config = dict(
    n_layer=12,
    d_model=128,
    n_head=4,
    n_kv_head=4,
    head_dim=32,
    d_mlp=256,
    vocab_size=1024,
    activation='swiglu',
    norm='layernorm',
    norm_place='pre',
    norm_eps=1e-06,
    positions='rope',
    rope_base=10000.0,
    rope_fraction=0.5,
    qk_norm=True,
    attn_scale=0.316,
    bias='none',
    tie_embeddings=False,
    parallel_block=False,
    extras=['some layers without attention', 'local attention windows', 'gated attention', 'value embeddings', 'hashed n-gram embeddings', 'a smear gate', 'an embedding shortcut', 'skips across layers', 'weighted sums over earlier layers', 'capped logits'],
    init='uniform',
    init_std_qkv=0.0411,
    init_std_o=0.0411,
    init_std_up=0.0411,
    init_std_down=0.0291,
    optimizer='muon_variant',
    lr=0.0161,
    lr_mult_up=0.91,
    beta1=0.95,
    lr_head=0.00524,
    warmup_steps=0,
    schedule='wsd',
    decay_fraction=0.798,
    decay_shape='linear',
    final_lr_fraction=0.0,
    batch_tokens=[8192, 16384, 24576],
    seq_len=512,
    doc_mask=True,
    train_tokens=111600000,
    steps=7435,
    dataset='wikipedia_en',
)
Each number is 500 + 50 x the weight over its row's rms, rounded and kept within 0 to 999. Layers, rows and columns count from 0. Numbers have three digits each. The size before them is the row's rms in percent of the matrix's.

# k: layer 2 attention key, 128x128, rms 0.315, rows 24-63, columns 0-63
# q: layer 2 attention query, 128x128, rms 0.295, rows 25-63, columns 0-63
# v: layer 2 attention value, 128x128, rms 0.342, rows 0-60, columns 0-63
# o: layer 2 attention output (transposed), 128x128, rms 0.331, rows 0-59, columns 0-63
k24 070:535431575639482545448546450562553558463455489452449435597416475537595486510363577489457452557539493471484415501468497463520539435560551528435465534501541532470417416607536500451522414555496561
q25 070:516497527493528450525521540503506579584506462580445484505498481561579465497509502380533536489411513587538436421524479430491474454499621540497609505473542491476465535581482475613417521542423538
k25 076:478494441339447485537490528488488502445491510405510531466585515481523526506515409506521535604602506524511506557471524455523477536476388557633505534473483468468462477620474443475558453451574465
q26 065:459508532478480553460388451533482497447490519478593585457449465517526509497514526531535463435380493432515457462545483495415488508477549507500415481516526443474569484445532622447565500499470428
k26 063:577480563553534520469515533390516488522420547574535476493514507486563507554484567495461434477480518553473534498500569461556481549614528536347530513517510527492442484468508465475499428488559535
q27 069:473515651530568582509571388534410451600503528518535450501500534519601517563492504530478568479438517449414560557476461483555543478500497542432505517476539506559461514397591534499536403528596525
k27 074:580454427570620459496515532519490590472502540509491508420473512450499380533535531513459522466618411452408474519478531595504501532552498511504464475505486484502497457464359525551511457457497436
q28 063:568516447496461536528567594489481578514457540517548556510544599510507585597535546529508452467458497530496442593619496463458579416569526468470429480480367480508536454448492498412537518534520570
k28 059:488588531450501542517451515453537395480501535435564598473491476449522476464452460605523518423452485535460400436499536522398502494525468415494494491562520504427469555430585458505513443495480477
q29 082:511532567470512473577489436500474589476506443412444522502510548563445415408604424466584545539501428550495321359478505598501475495453517516520454475531509418454437509460481498529492493510505462
k29 071:495506565484418573518556501464454478530538455575481434404461506514550608496515553525398538498495509434481595489527439435556541479478543496594550516474495488512543416485617507501553445438576467
q30 074:465543498482512505508510407554526539525423488472505549457426461430505483535447563403463480425495443408493451480450504491525494570519530549489492488570570538560430451513501603490567488556544536
k30 075:579438552643517378507519522509400521486560526471552543489479494419561530486461527563480541479500571460534516537439488610452569562519442515509451425533461510449514552451554524425467367470532508
q31 063:467397544504497539462448531526514508503535462483462415511461491470437545512436531536499534487437580504505599532483511516478503532432581475435557512416510443594595601448461470516459431468560498
k31 056:515559475588470509590513534473560489456646529525523506491475394533502407381513494505450497549434535592536534550574454465444520384571527503514343459462576525488482422477537488455568593602507557
v0 102:551610458486461525444465499465488552505434540479488548509505468468464514489516584486488552464439545481471434537539505492462450492448520558553485542491545668417486431505535523500503471497510485
o0 112:510607503506480506470497558504554448523487429482617478457459511499461452514520485579483539613523466435502373520484480469575493554452501532381563518547512532508453550551501372492611502531573491
v1 117:470415474531558476509471485514449537608430537489468513465521591484516501568488451476551567503482501532517507533527517506581544498480457554424463451537439482464419532583452370539408478461543475
o1 123:460486460466486487442503499449537429511445472476432406424563465476451471507574379492521497460562514451499504551505466521475493487537583477509481569571502406442503535541595434495473467461500581
v2 114:456487479451604416428563489460429495591554493521518550524506520438544416522522445452469451391453533501537451513478597567458444540497532465519434483555490557555484495494489476451475505497491468
o2 125:504511536413522589560504474511564514512505478533416576508445496456494497452528504449519588467411496420490478529544467527566553505530547527522563457515571392455468576456561462461488459498474514
v3 112:403496522533520497557551533456499460531476455529453566445452576431485529525496472504515524481459464552448511466478432536517547492573487465437513556531473429508600440454513436534498520462492463
o3 124:491529562400470545475477463552500471496486501540586454498582494440549447411510508404445561506499423549458484466518498514505600471460510500473620553451547488492515473602474432541484531467514481
v4 110:472538564499577556556494470511512513518463549505536446449427436438437434408425452553509577486497465498557397434547566427432537525610538519477440587510416564507474497416494448512550443426426558
o4 118:485547486424505504568472448478544510486485486536556557475543500521524499533481546648496519460544460561448495531560612480521472514435500449503479459566506416449503362482498462516469546384442460
v5 102:420506540531527494484516430499523496429526601487434428470585530424545512478534587509577459585462476543450438556499415601527547397467548477475506502446504572467593488513507414497519498389493423
o5 122:491528534484426521484524472580441472512555531467489631433581498477550558535559400543542448456558459461469462535456506471443482541583528497551498400519439519406499477554440530560525449480481520
v6 119:497451442478495425519429500502476492553511403433548537555569513470483506528551542518534551433561518549459520578483572501449463517423527596495436477559520576437565457418510522466484525492581547
o6 120:475542526458480449495427459529417510466482490567495545506512464485445494418506494559449502559487413452531365441544392527509523440524536573525489450595432579585480640490537668471533477472535572
v7 109:585590522435552528562467449478435505455551478528520517460535550599523551573492505477467536477429578482502487477553510494487505605485453465552473493529395471589483521505480471555412384528486493
o7 115:547449545454467504441512475590364478468541474458486401508462369515477501469562602478492534454540447517477517489572570574437462542466510485508554530614426505487463523546498530570375450519496411
v8 104:466442630445445435402494457631448453492455491529472554445437520416551493459504494498416365484502523497555544478479495535538514532512591463373443468521525475512462558535536530554527422551471496
o8 106:530527461519545525593602446502506478456470582501400516498495545514475350489512497560461511405524437418473416500454472499449454525485482501527402549580500512517445426416595562491439517437454554
v9 126:581549521586433408498521499578517444496457551566446508589550505469419582472500463457570500519493561539445453540442550414468555557434416516476533540507542452473516438485546532466533467540430507
o9 128:488512500497517538520507518573495460536448578454571538512627492564467481490498471466384493508454512573431486555447555526552488533526604547463477631515426481453548566465502482521534436490491486
v10 113:520535457468500520557487552538455451616558474602519473538476504418509447462417526521597537531509446470512471589473516487477452457518429432477467487466564586510467655452502532541463494511497421
o10 118:556511488485536530450562518544580492529468478566457428579489515503525537518548514495491509438578489430513557525488556559467510536524587535577434533517515506427489493487498450466624521570570472
v11 113:541531533489503555555403531507581498514546477429572520477494433486427372569507479544473408504531468604399485476556491456513488505579486470472484510405505529438506481568466473491534428561516518
o11 122:517507536540484497465507533473541485484544473493381519590511489549477510468547554495459456583580486605600252426436590505516484456476508489491561481490526558480438493499504526505534564524464408
v12 108:494422391481554536583536452573573524483481491490584422476510471504464508510475480553603497536551537492479472542552399441568452497420444516479428569464558430490479510456478499470505519476484495
o12 110:504491521413508461475468490472600501458482452568573453590530503464511657534464470495447373489518421557536530530442433468470528558481486463536354498510395536455469441600591507431553503552497544
v13 108:525533477393484415432607547495513518446539483458499475530495497386396532487473399523492528485490458463481531518468481451499450420590508497525481458492552454591525464560510614550401500489633503
o13 119:460479444486533535474463501470489445452478528496422617590538490540444491519551474553434408586557536507515493491497460647481540513463510455540600563500534466454449548456527506470477481532480555
v14 107:455529564449567433422459504414439548478566485453490458438440428519480479471489441620528557523495431497468485526480478449550514578523482599603517578502602505524439410496538479454474470511516465
o14 112:461505574514539570480476517428497462514530476477582577525517485500427471577451508470468555527550547466507591477438499509532489466509487477574483691455513465486464566520469485537525546494493453
v15 110:578518488479422517441462473477649468471454520465470494465388570485496465557497436489439560568481541563465527462449468483484604599466569447463433514507479481536538549528546458495446412533477478
o15 119:537462344504460513491602510434516516504527503457518440579512507472431555497504470543515458558464508537616526589458498520574455456517435457507456485366435567409549495430546519502442530469491514
v16 109:517473485481488520434448504461506507498535493527463433484500475540481594500516425521500544469531496552444483428421578468562528550406552476580494479532572454535478432479504485460506562479463621
o16 119:475588523469537487515464504519561478504512493565511484559510473539447533564493444568495476467488502547532527466451498515518557519457477449548424452481478520614571459486440404517468509416544540
v17 109:526502484567477515481411525522550446505494519414495478506528457542500512511494520526514491483496541407560482533439560539425518539557414541456524528470565508579529514545547506584408439522529522
o17 117:429460437446500506354526493617534455513471521457515485467488467535491468535371538503448386406466598527480509430544481489531473489468511604578491509540529620466496568577429486494489464462515559
v18 109:515468537505532528460405450482427470596536502484526466507520514480467502529490470470549551450522486626440541473511562508486448557579507504443444410446526505520477544502571464495543638525456540
o18 120:491483551447512590503530468445550477504503464544349473567613535473415493490512551511482536498509570521414516568638434438453525480608510517400441525538561510494509568535419497478476527519563516
v19 100:548522496436469515513539534550399423442629510534503436512465470579439506459577486487459454472418559533568451608555501422429535528475432503381478524535516489363520500499531522547555606497573446
o19 106:505442532566486481480448517502481467497447472443555579432514444471493535586497559479468554432384554492487446573582522441457453514525527441481414519429435514544487383421609628522501537522467457
v20 112:380469465391481556482414532574579477392529490518458508584468546533623489557595505517594537430462461516451520546457519541617470517468529505512509411488498461495432514571428596534457507552482511
o20 122:515474505553555509455448565483586533475477455480461597593561490561525523441488430495621462504469484475512419435459431471479425505506505491465433543536449451504486544541486528534545416470479565
v21 104:439459562552479549569534476594499552563516406555508447591497523525464553422465501560433520464453515556583489491605508512485485528447566524511431490457583505462502553530458482515382542479496535
o21 110:462484518477475486492509545547493545556486571483574498526509497505401420428543513484513510498492504541454415409406414620485522424477678442566464517536507480542518531507419513411520547483493416
v22 107:413504520433567584512525507470415449573474541549450410486562502520466623581544486491506507487436430438500430410444491478405398495526512517454525489538606600573571459494562519540505483507552487
o22 115:502449549489529573453481491525508442399524386503488411539608473522456538557496525507425504528517451438466519504596446482532487508523527464472518646462484565548495493538555459464519427520500456
v23 113:413495628533425469501543490506572514496447439503500580509562485488431454534517492529576561450539532527492503422396575578523469524477475462467495433508485552506498548418457531549469534490481487
o23 121:520506479484579503522547514438449505567527586511507555484536461553434511429587549506552558510560502503444515528545445519486417483451422435567535453440480524515645546484456436529476392485501627
v24 120:471536518397462552408412573509479548556516469454570556519411489594462565501585569516476513511525470572545444560503544466462498452439481513432545540486455547501549477439513389420480427485518572
o24 123:459467462470483488452513532508531535502515453577513542400533456527465493452465588507501503438445523494515480511558576447541543477505537455448407566496484486511550573460500621521447500442470520
v25 114:418504454515424533495494463507447450517566456538489536482484519558543446499564481501501531587490513488537505564509514395406538536528495585441481478495509545436506493543535495410458498529507537
o25 120:438479508436494551475479458522456469524491469478568458515575516503463451428547505600543430540423453502491444409501521481512450524373464518496549484477482426467474557400483491536570533525476456
v26 103:544438534600518576419454514394444460480489486516419593525380621546460560442405522572459546437519523556560521450507563535416494465430468438419547446572523526462545447475508559434520514513584458
o26 111:469458563575518490526529492478514489481476573497592480548468501468496494561494473645464502524488504461462493615508482489514527455556475448387563510515547589632495483456528555559429561493515620
v27 101:482517409506516476453464508444560550423597526456553576573562524443497554533490551518497555518410486516437512427470552467480455499566503546462409571528494478541471563491516478495578546543487566
o27 111:491530567518605504473450529511474512481513542524452485541452459470496611431509464473472377578500470543537645547489566437494594504500435586535489492466468523513491579479463545520496521488568405
v28 108:523466519535472618397634490583487384573503516549525590463525404457543567544489542458551463435536496488560556478506471446523450614450536540399554454482459467492452478468490472484538538449467564
o28 114:506472463531519540525536506530527490553464470457450448448488452490473619531476606483463462474502473479520374506428545461581504547454489445454443549447608480677465448563484418540547505474522531
v29 106:466556526439474508543388483585451491562455516554550435527559603550493512494458501473440483514592434499522469576462441522423518583470429437544527558429542468605550512532493484474490551450513501
o29 114:504551596609547441514442527419527509518464502489610433600557482491562541433434540555478486464377457548441475482437455524528444548575604480476572580469396508436558521597585587510401511479561486
v30 110:494510535461552490559434537536505483411480461465491545578577525405460456502508528541627439518492567462503563376462492528428491484455486425434544527407551542456476493526523427529459455481532514
o30 116:530489454385501515543534447510446479435549526593539439491520535441488492506457498412411479592514538519471513475547480512591535574481481567605447448468446605485511503411522476447554449474505494
v31 107:518420531445518493536528430512446534495488476469492635540454401524597544439488453433548582551488464469604560481543472511553415487543507573427438557512516608419502506552521450509481538504477502
o31 112:541492436478476567522523469560494458442556465528494508449610552498498496453505455588524426490568500460554628485427440506440570485470473437501464544523483424534496563465508459576556566495513538
q32 127:534478593483520554483519603491511545446520469476493454517555500491451547447477486436578492565541515654519497525555415455526530468463561423459546468396489533396554611610446483528473531548414466
k32 104:407450524440526515467584605525533444499491455544479409523506471514576471508514406456398497572442550422540516449576506533473484474443494557552532575498440528492515441510516567590603590447522434
q33 141:507452512532473586354474587459478578396610515527552567550596490496469510449570446449532491501490477648467532562525416443493473494506510416459510537427542542441536580605431425450507461527535435
k33 128:547514518559480539444409461577446576475498509395555515465535495444412563386522565450511561537477438565443522559481440439454587538519525507422550418514496508455493600537523486404442407527500587
q34 120:581489533404452462463589604441618527612515499588384537456584470571493401503540444512520470574459515501516503482518546511503437447500423496445445534469464438507591484510473487480511491515531467
k34 117:433406483451504424574541456492502426464612492525486486521444447554536395595499430528550472538480519460522545537521516498457365565475504557532435568518510471584501394410460577547526544556534418
q35 058:455529501500468527479580557510552634422506488515455513514506511498441550464540371360492456480549429544502399528500429471496436502492562462478515516467500513533490437528515492518442426374522559
k35 077:556489554409411543480530565490558528591485493529460523509462534567439505553420525539517482481538482461478447421491491524585576326475500482493460495458511436507541497467516591575493511462575487
q36 109:458466366604548458478415497542475586390572459526543569430479495462500551502556494507537507493517429488564439448472489395387526541528537517489519443574510516501499526512488528402510460415486536
k36 097:466558517508407502440477504558514555499473522427475531499482484410659523430498442470532532469500387556491482550496546521406572558467472510496571412506494559447475441537510558410491476491496563
q37 092:486517503523577542394416439473484403464511450581439505459545496473538445550573525492477563528523528560468527606534476534522515419487521450571469512474421425449485470582561477600534549415544464
k37 103:544552451548523427410476519527463462473448600643495485540531525472416479439534519480518475436482537504585548576428612469437479409566484559477542506501626495563468507501457525454531529500516430
q38 084:507406500527586486500585481554593448451583464467485495495580500514478473505520446560433605506508467456515529614458437460483510509512555549465421533534546513456471549530523479465495480506504484
k38 102:509519517550470521487369539473440411430593573520437562481494532434560527483511484545446470388530537528477580519550552504504478510582495529487414482492625541469482557459454542432511538464567525
q39 089:488533511547479387470476394488557589587575462530507457542465470534465520512450573352563490527453492525454541458501557561393550542567615496481558477467498496429511425535382492494497483514512476
k39 094:527540438585458539493510432494598513428505521527561459492610476512513559510528463496429490571494523463466551508530521448498457459402505591500419454549477495522368459506499541520554397502503487
q40 130:460547486454490549490484586461560583518595488540473590472546488525484476487578409544529470449561481595460456508490446504562481479415508529445544482410548483468534529581346375469546530503509497
k40 071:464524572450438488509487498441532510514496445445500468556491452580397555502455544421470471548501554562543556499538507501451527509542549491517429427422477531436467504602523548483373466521525569
q41 117:442587464377390443525536560367653491633563503555451591503481541553504463538479454486512492544514471530522468478505537544490447483502427482498512505443498513587537457520483472465611539459547470
k41 098:459475435444568524411440428524500472389624470534529488461484427451566400566467440519481496442463494466492523560515511487478410527486579546477459489551521428558511404474564472526467560491599441
q42 117:463638449482428445562525437524590431631474442452441417448406560449516535503417470498507540509474498387530437485529490584500529547435488466549499490546481483542421447484540569585543516437576570
k42 097:564399459440509468489575444518541415538590525503457462573418423628563455579454446525588525533498525467536482497544496454516448491541561570509448561436510485577512434384470575551524546509570442
q43 117:507559529425454456464634601394616493625456553555386486460526531545553459500516428441489469557485514483490430490548529512564445450486502478487435519442457464523531429507534461522481469472568476
k43 130:473460489379475449473511472459556478595525490553464460530444475585541409622490450519587466545459570509477448507514519541504405474521516493506450583504442456548511493435497591596562531506520440
q44 108:442499510437526526608582510458456498461456526472445399414513563527481546509549440518466476481550491480472476493603540526469477523505591556563547571508452523455504420541554593519396451429453454
k44 120:479484512409508445479543593474497442570464464509394563515466528528491554569545510511506455482450576494524544493492453522541473460475456508525474633409435484543533392532425568525543529546485444
q45 087:453537435518465538569587526466442452416527491482561475488525480539466482558546571499565546546447538557468466593478442485577468597488419374446470566568487486432496480533469536619492582560470539
k45 101:460428540408522555483547497561445487452593478379503513523559466528528534509501462551562473472484550542626577477506585458578587495517613456432579533510479492518487524519633483534503536601475430
q46 102:524370473431488442537589458479489515508558528439465499413462498575468603434564456489528494533474489498406541479518450424470562648391457399476522483507480582522481458526643528559426386491523544
k46 107:456567467572533538543418479521430576464561383513510507513556466499466542520417476472446493466499521493465434464466464439486582511501583442494499450519537454518541513492557518464471616406514480
q47 105:508521500488402390540572520486443529465429363437535499711420495534557561435503547559541517506540562553504464466577491464521529489502507469457536503427416456510582519423510412503462489509520518
k47 116:622523519618497551478529477477423499461492544490399523563547508533592429549560501588511455525497515461421456468527519486559611472482470493463489502507501440512483528558520466450455436486505550
q48 082:489444456566474515602463466459578416550542485507448452480446508516518520431423489533525512598482547555446555554422484406549479591429467491476488446450497442553453407431560489508519547639543461
k48 103:535481506460333548554522568510480537569543522530571558566492492565460528484470520499451463616500545556489482519537499550525538500555462530452550494522595526514581439474550554546475490497398574
q49 077:554563505447464566610590384487473552495519550503495539504431494502443506534486415500585488496535454543362482516392516574519518543474424490581529413483524550523523474537545554476512479408515605
k49 101:602499515499490508490516521542471475586493495553496492449492521468609431535513499500497413503422478435489473493491524497561581549496395440478488488585489408550553555500504478552530521544530559
q50 103:533521411506456615579534517568458505477422474477552465470595534553507443536561478443536442590578524582546539447378481443479505477506548456509627523402459496549532493479498481455524452449483457
k50 097:613592521579537549508517473519418475539447481507500417590452430381437524445563475415475395527460472439488541505495513557433423565521492470511495572550484565519503534504594486571475608469510493
q51 079:445522500516622383462422530525482396485445602509540552598421478554480577510521540492516469542444449515431491440476566651549500490465418545577425543508481541489483503543508518495527502478532492
k51 099:415466431417409520512529512515471441521561502565514516430452613569483434501565525522516503525499506434579444522426579408514538444475543455473522424497512412505463588427547428464546473584564485
q52 094:508535532404532517531535461467516521499469462485578462536578471512406556477610473512452365491593555563444571445499435492539518561459494537610465494472460504424443507463544571492498447440478421
k52 106:518428511565561400513567520444531480501553384415509434460452463557396521529508435486511539554483431549493491440517574583412548484523494571502522534474522572530438583432532494488473491601501398
q53 089:542509529532517537460461480474480475493499509546536455521418476475428559465416653569520501670525560473554501477515495573492492574524563447492458471484407415542502429481544538400453494495510581
k53 095:540497480597438517476524491639547412555506501499506532516546549453478600513418414464503557559478536499536493556384490403537537426471450565594453601540511484566522507480515513421489590501404483
q54 103:586500546539445468577622522476604600558513499398564513550514480511451506466576462432470510530448502439577499433470418533461555465520436505461434541517535493573530525470476502416458549570469485
k54 103:511506509548468567424422564451552540566623472534509525505449549540565437502500503454547440528476543517522398532473508526518443506469583554472525378473522428463436484458459384512478502433640517
q55 092:561499619539489474482494448508533581498482435456528450391446477465421506565551507545522454493513405480516468516498528559395491480525582533551503479448513543513475446553579398410513482555620507
k55 089:551485623534542447613598379571475483569519545481488516432461545484462471583474512474429537575505514504451497521548475541469480523467478457542461485441534550416518520543500481443526546422395566
q56 090:383478572571589468454528447455455486471615511486490584457593491536484494492529523539441538526473520493425475572553442494556452477460416498518376488472546485511490491489559442436526382629511515
k56 089:417491474528454497538510528483539530434609568437458571469515498548531530536526425538512436549488491470572507586562476450453598524509464502415431520565555526484463520528409477546519517476447529
q57 076:491530439477458499485451444499454514428457595574466537549439482535531428417503483556483573507476516498444606579524488493451487491477385549417457496473474554560509507457427488499536564544493551
k57 081:535579534492612523482454411518596497492424482497480430520482559567427535486418506418519467547551490461494602542472536416546456509478570510516531516546515469505516491482506478579522577472516475
q58 091:504478448583532632581471392438475446428490507510501516622409460509512453525460559509475445513386563445518515489492485597477452455467464551472495496428470437572520484442478494466551546556525556
k58 091:554490391503490524542601391497524484484410542489481613469556551568519479483543457512477490588509586488467506434459485510568504531453500391463453554517441543463479532520514528527450506558407474
q59 093:515446476489510412474436568536475376486447477448500459571459448588582480414396549507541525515524582449511518475527460526558458458553578531519466573574481411499388525487564531494465606450490551
k59 111:554534434442492539542525529491522523548414462461429396479492567550490502485547474564449561533528537486432506517550570461520496458583436548513484491514513505498517485445484590466476559543488507
q60 087:456562504562442506582489485577520386475523604423522568510495519542492504545467571581532586564481482490575467532472541456491452518526491545556541469550466574456516458416498551510494494408542486
k60 110:581397475518432456523471450492604374532373646515474503521478534460528497464488505522447623571454507482554456532561475504575494424481493460432498557550549528474522505550518581562524516566481502
q61 084:486491554490526474525534604538469516414468469571416492566533459487437480565517561591450525450477473513376410464553456539511554509562599449470425510547545468497555592486613461533477579532462463
k61 091:519527601518458480519579522534430538583558503397512439571456411470591537523559499525551507610546470512510641491442520502461568377512511480580522509447543502504543475497439518479547484570465490
q62 087:619521472616443523563524560479502394477573425447454587452570515491490504528467464497399519599446534549451521549487520407463579485578521511557533496452478520492493504510553526545473516519436419
k62 103:512508464503440459447445474563512476401578594433576483480490506431442473447432539508508489502497497511516577558454567572490527560469451441492505505564575440480458428560533368558513535487422527
q63 089:552547478500390487534520499494597475587402504539487509510553539399429528500610511501477558441475544559562430454497522450632596478509528523547507454393501437492509557399475449390504450539522498
k63 102:501511492568541423462539493516537518543549589558543596490438441435479452566459465425498504461498490546493530584456477563447524477445489490565435511542517555458509492372504503550475412402430455
v32 092:454459619388567518420356548473481448501495488493476537474544447570614500522420458570545485503429452487650546483509425504369475595424484488516498502432519447521480446542491515399525494511572561
o32 088:490533549525489452525528400487537481512519468505444582515478546478504467386519537508584621556541448528512562511601534408470428520455576541563532553413442445509536455428504511480543381359573549
v33 084:507478520547440520540495425476470523500446563477518510510536466412554461394500470617429414441538543464464649532541483524514465427461475546478424470557496492499559520514476613553514569576475516
o33 088:495478545468452469497469484478526430578509429550539504541503358460446501548436541438489527511529476484545595519420458561533486438509497495459436568540595556485442522524520421569481531490481551
v34 099:494417478460557464479541506483471465500417561411519537533497612531566564452481531493515518473484536425566523511490529529456406506508491590565506489534418477475483515507441509493545530435564567
o34 100:448531520443449506527467485472468446507496469536546504544432553539483508435576523508462640557554520441476540514527466500487560503508510526561479558536525526433620416615466513448608477480511528
v35 101:448490484541460549496456481511495453454461614484534450406474598444557475551583550428531522496603465541572516465540607547401539475582482551506565498455404582487490446500443463591541506460448488
o35 104:451495433576503528370473536502452461442537515495557543549544561457527526525481394555431445494393459505581434573582480449536517536516555454488527510497485487481479583494457439548565544404563464
v36 096:493621427524564436505591556510446491412507496547518494503607467522416439572453480484482490463508499521468512503566509493468503470540527567422494573569607497555533401492546492598437593565556459
o36 097:438534510555471450477484516440483456571466516468480439618536491504624423433405516508410502399534564434493374446490525619558500487553467493466493489412474503587493403475496483509504480551511478
v37 088:536492567491548398567477530479496556451530495467483532540446511580448490423372513510538505460464471624564524519435525480425480661467528516505497522468532491542438549528515550553511530549427539
o37 093:458467545553466523565465519417503504424546417542532467506482553513487575483576543492589536477569485535532449448502455460516485519486521516476472467450439450411495503468433381461469450428477444
v38 095:477518510439427570488524467493393505530485536571563393480497584554630502466412480471460514526463590527509624453461388515532472550462505509491546500449441472495504494451524498591425450378436520
o38 101:521536555555516480450480388433471537564517452461522509470582469559409472530533669481542442544502520440411483487462562472458517486587490479502508493511554528515540456468536450391567479502528540
v39 087:538491524569444438501517433471520456506472524440467563492491419503574432461516517477513481495635455423467504556528523534489614523415504496582435471482559432468393573515578492507519450548507514
o39 092:454531537509512497400550529448555509590608516372464475521410520500457514500613451559490486411528537555564466405508406491571540515450519463516485565468502543510504439480535458619489526476495590
v40 094:616489488445573471535496542372494581483526479544467479492541509433447535533542459374569546496472492457539547501567573562470606558417523439440473557508449407401596506487511544492473521502455542
o40 082:511459515424468479507503523516644449502516557475516546640488552492546550427634418495515434431467475526475492482454501466408510462470566566456606534536486464491573566501462500615489546541568494
v41 096:429557534603544438447593445456528536539450407468500456450452488466469426430538576504504522460454533587425536488491489590452537509496507532610480535528503495532514573507499473394471462534448559
o41 095:534499562484531515506539522499553541532654425449411486566585501502499530538511560522515521488466459521536484518507441593512533477532407564462499555475527542496407554464414471423472488571497622
v42 091:464582536436530457535555533515458484561503439467526448518567540466502485462409551438359515557601480519428507569512490514464532495434456611582492528447429555505476571424391536549456506535370447
o42 101:449490441568540456521528481598476516501526529506426490454507565511426562649496542455455437553396453455539542450481525367464463418559501474445506514431496535468489446526491518523486455531464545
v43 078:581470460559431417446390483472533556539534516512458488456463448519454433500458355497556589497515490462579549503504411491613527500435515495536477499501443518524580530495583470521562480432536459
o43 094:511492548514548538338519452493539511512444600486456503445488547467466475528587501488537475423449554495533481508535431488454443557492503534485524576484492504473561438490578580511497525473651471
v44 093:388584465484467549460456510516506471443493444475502502511453520457475444497495493453469403620456591536482434482523570438461520458456492520445473518503477546553467602447492575543576425489527531
o44 092:552453553524456528482488471601491534585432469513497510545534561523410531506491495437472515498485476435466540529515448449440501490589501540466582512448534444501471539519496510407521449428354468
v45 100:471620492448601465532584540483458472634429459489495506520503502480519528440500523626497522556427505491475404454550487509470476462468502424509574535459350472486402468499497494517510460628564471
o45 114:451444524545560497478556461527544488614477470460494511440620488565485488551559489505506497537564419553457469494468489452466534462517400465490419495506406560492575453448456513503503457607509439
v46 097:517506472477613520388515350519510465367578534458490506427560490542500472458608492402462577430463462485478578550509490522474490470538570524431495554522500484506527404460493559465449575503557482
o46 106:511573417537534493478382490606491339517399486529462420661450415467568516500401497586574503569504507529501470513506489476474501485518505488518453444528499474539470484459456518545537549455500499
v47 102:514530520515472480616410533469478430441521513402491460436571538510481547512523520546419489497520475463515500493526522537546489548533571504530560496425444498482441478425541527544587455540508500
o47 098:555515564548484583500387524488517506520441522442513490463596563564514461531487462505527541545446391517588427499484487601470555452523608514492436443477474469435554488475436483406517545437552472
v48 103:473499587558463526504575523484510606513525510512467489511406523523544471463581561581519529531578512473443458446540498403585495420506596495488482551493531500439572521438424589427510457405563518
o48 103:506451393448478497418449535517465552420541519471548515500482452522460454499585435481450468558477508470498561500542534452479460588518504444452478478508461488462545431513578618554508494492506528
v49 105:467441533475472463501471484433450589503553495485482544397542527597463548607514683513585471547440340507426548482571538504542512512530506470516453462427479514498506522451466544515514481545446491
o49 102:601472450464457462479444505508544459476509426502528584444563461464492524513485526593530490487466491460573443602470551485506503545516586555502621446451519468486540522444444506460469533425564495
v50 106:606531455471403485485509542523394515409478476561585487435491613494548444579537539478554608456510459532495501520443499513431398444508453502542613493541573476560531497474367524520438564552554542
o50 097:449490509442510425527506604487481516494424429557489501431475401567400592550443517586496566548478571556470437505520594558511497491550502437557587540543476492577530503511501368537576568542555603
v51 091:554455520503438461626498620544469495565557492578482527465513481389446482520475465485561503494373500545478424474515536504463494503519516489538633477490587462493473493535512405544504527497559475
o51 088:536588480527417510602582518421480516514418442535426456478484566423560501472532444487424509498575464571495488503549452510542418531523523515524511529551474518455447533340559508485498438514558532
v52 108:459538539405485485570503531564475517479441456525406543501589491459393404526583472524528558443539506495620595478431485561461492429486451520505454556501432508441509487463498522472436544574579576
o52 106:568433497530442452551540440531481501382483453434486566480574469590556524510449483539521453451482592569508489509523445498432493496572500562478459433406487518571524474445474394524421499575490480
v53 097:455501580468414468473475567541597486526486439559472530530510434402575506427491572525506495492524556467553516607569553399525536463579466533502490484578481423443499519529487508419525537513555493
o53 092:604575517433561442477537437572530453497559449546476514478549430587553523536526397411476501480516469526494583493502485550469431463410487504534488521494505553527479556471562466574497454503412509
v54 108:566526592462417491471500467403449478452404459474544531480492441533490494494362529539521522471379463537509628494522463553519498509416538484573486459473499479428535470556451448501439491391480501
o54 106:579485533555511441429561488381538540493526495560462520481428513555475513426529540551575498455515414582400509533465520510487590524506514498460494514507485536442577591475579475482421393545578501
v55 093:464485502525550482518524484508480456458452555526506482457476468503515491509480443454507510365524593485515477459556590507475452474507447541419418589585480489565555544494484451570453519509500479
o55 088:418504632483503499512507465412553536420526466579541544593489541471496477408464421412463544412463449462488456520524460513492504479541420551418475493511492539470467427423441462493543526442479465
v56 082:543479415530477546563414501475449510441507586477422429509587424560516504531476562501578571481454510436498532466403423514438503501520482574457520553527455528505505537569531563474565479505453439
o56 106:539462486450402549429493522514483508492430485489518507504456604500482486479422521524536527413480592509543488519480469518565539467513484558472540488454508480570512522515429395411516575384489580
v57 097:535500460598548557570386601560506426493464472580422479512509427444461420427533555429497506499528543442527581458516480578536539488424480517518464501502447474446460470478473573413473543484440602
o57 093:492559531509527549416507495476537495465586550502499488519551591469487556441483443533499497506531592594492443501501428408611506455443459454490588460472581458460517506511570486453455441582513512
v58 093:533420530504517450493448524435579477506508460583564486530387571511475547400533553469569556542566519482478512481555489496502457540479403456503475498523556446491453484452499476471492523506496468
o58 091:493516519460539500583553507549539504449430463523482545491473540468436546434533430537508480417510521457460462479530453468438490537506519457543548616578410581432429478525491539549460505587560452
v59 092:464448494487528427466500427514465494467594573428499523529556495493559508506525534556559422570400444463455527514562513508529505562591564440517455509516528458509511485479393496423443483528464433
o59 095:580543516528437402568458494468490520642470448426500430558348386513492588566462510519474530496579555407574540439551517633533517539464571542502507522505492520426475537490457531588493544430476464
v60 098:598472473521524452437501427474458478414585469502526497593527482486526427491398518527493479627574539432510525468527526494500445533485479478451474531594570453524490518535497493536528521480478499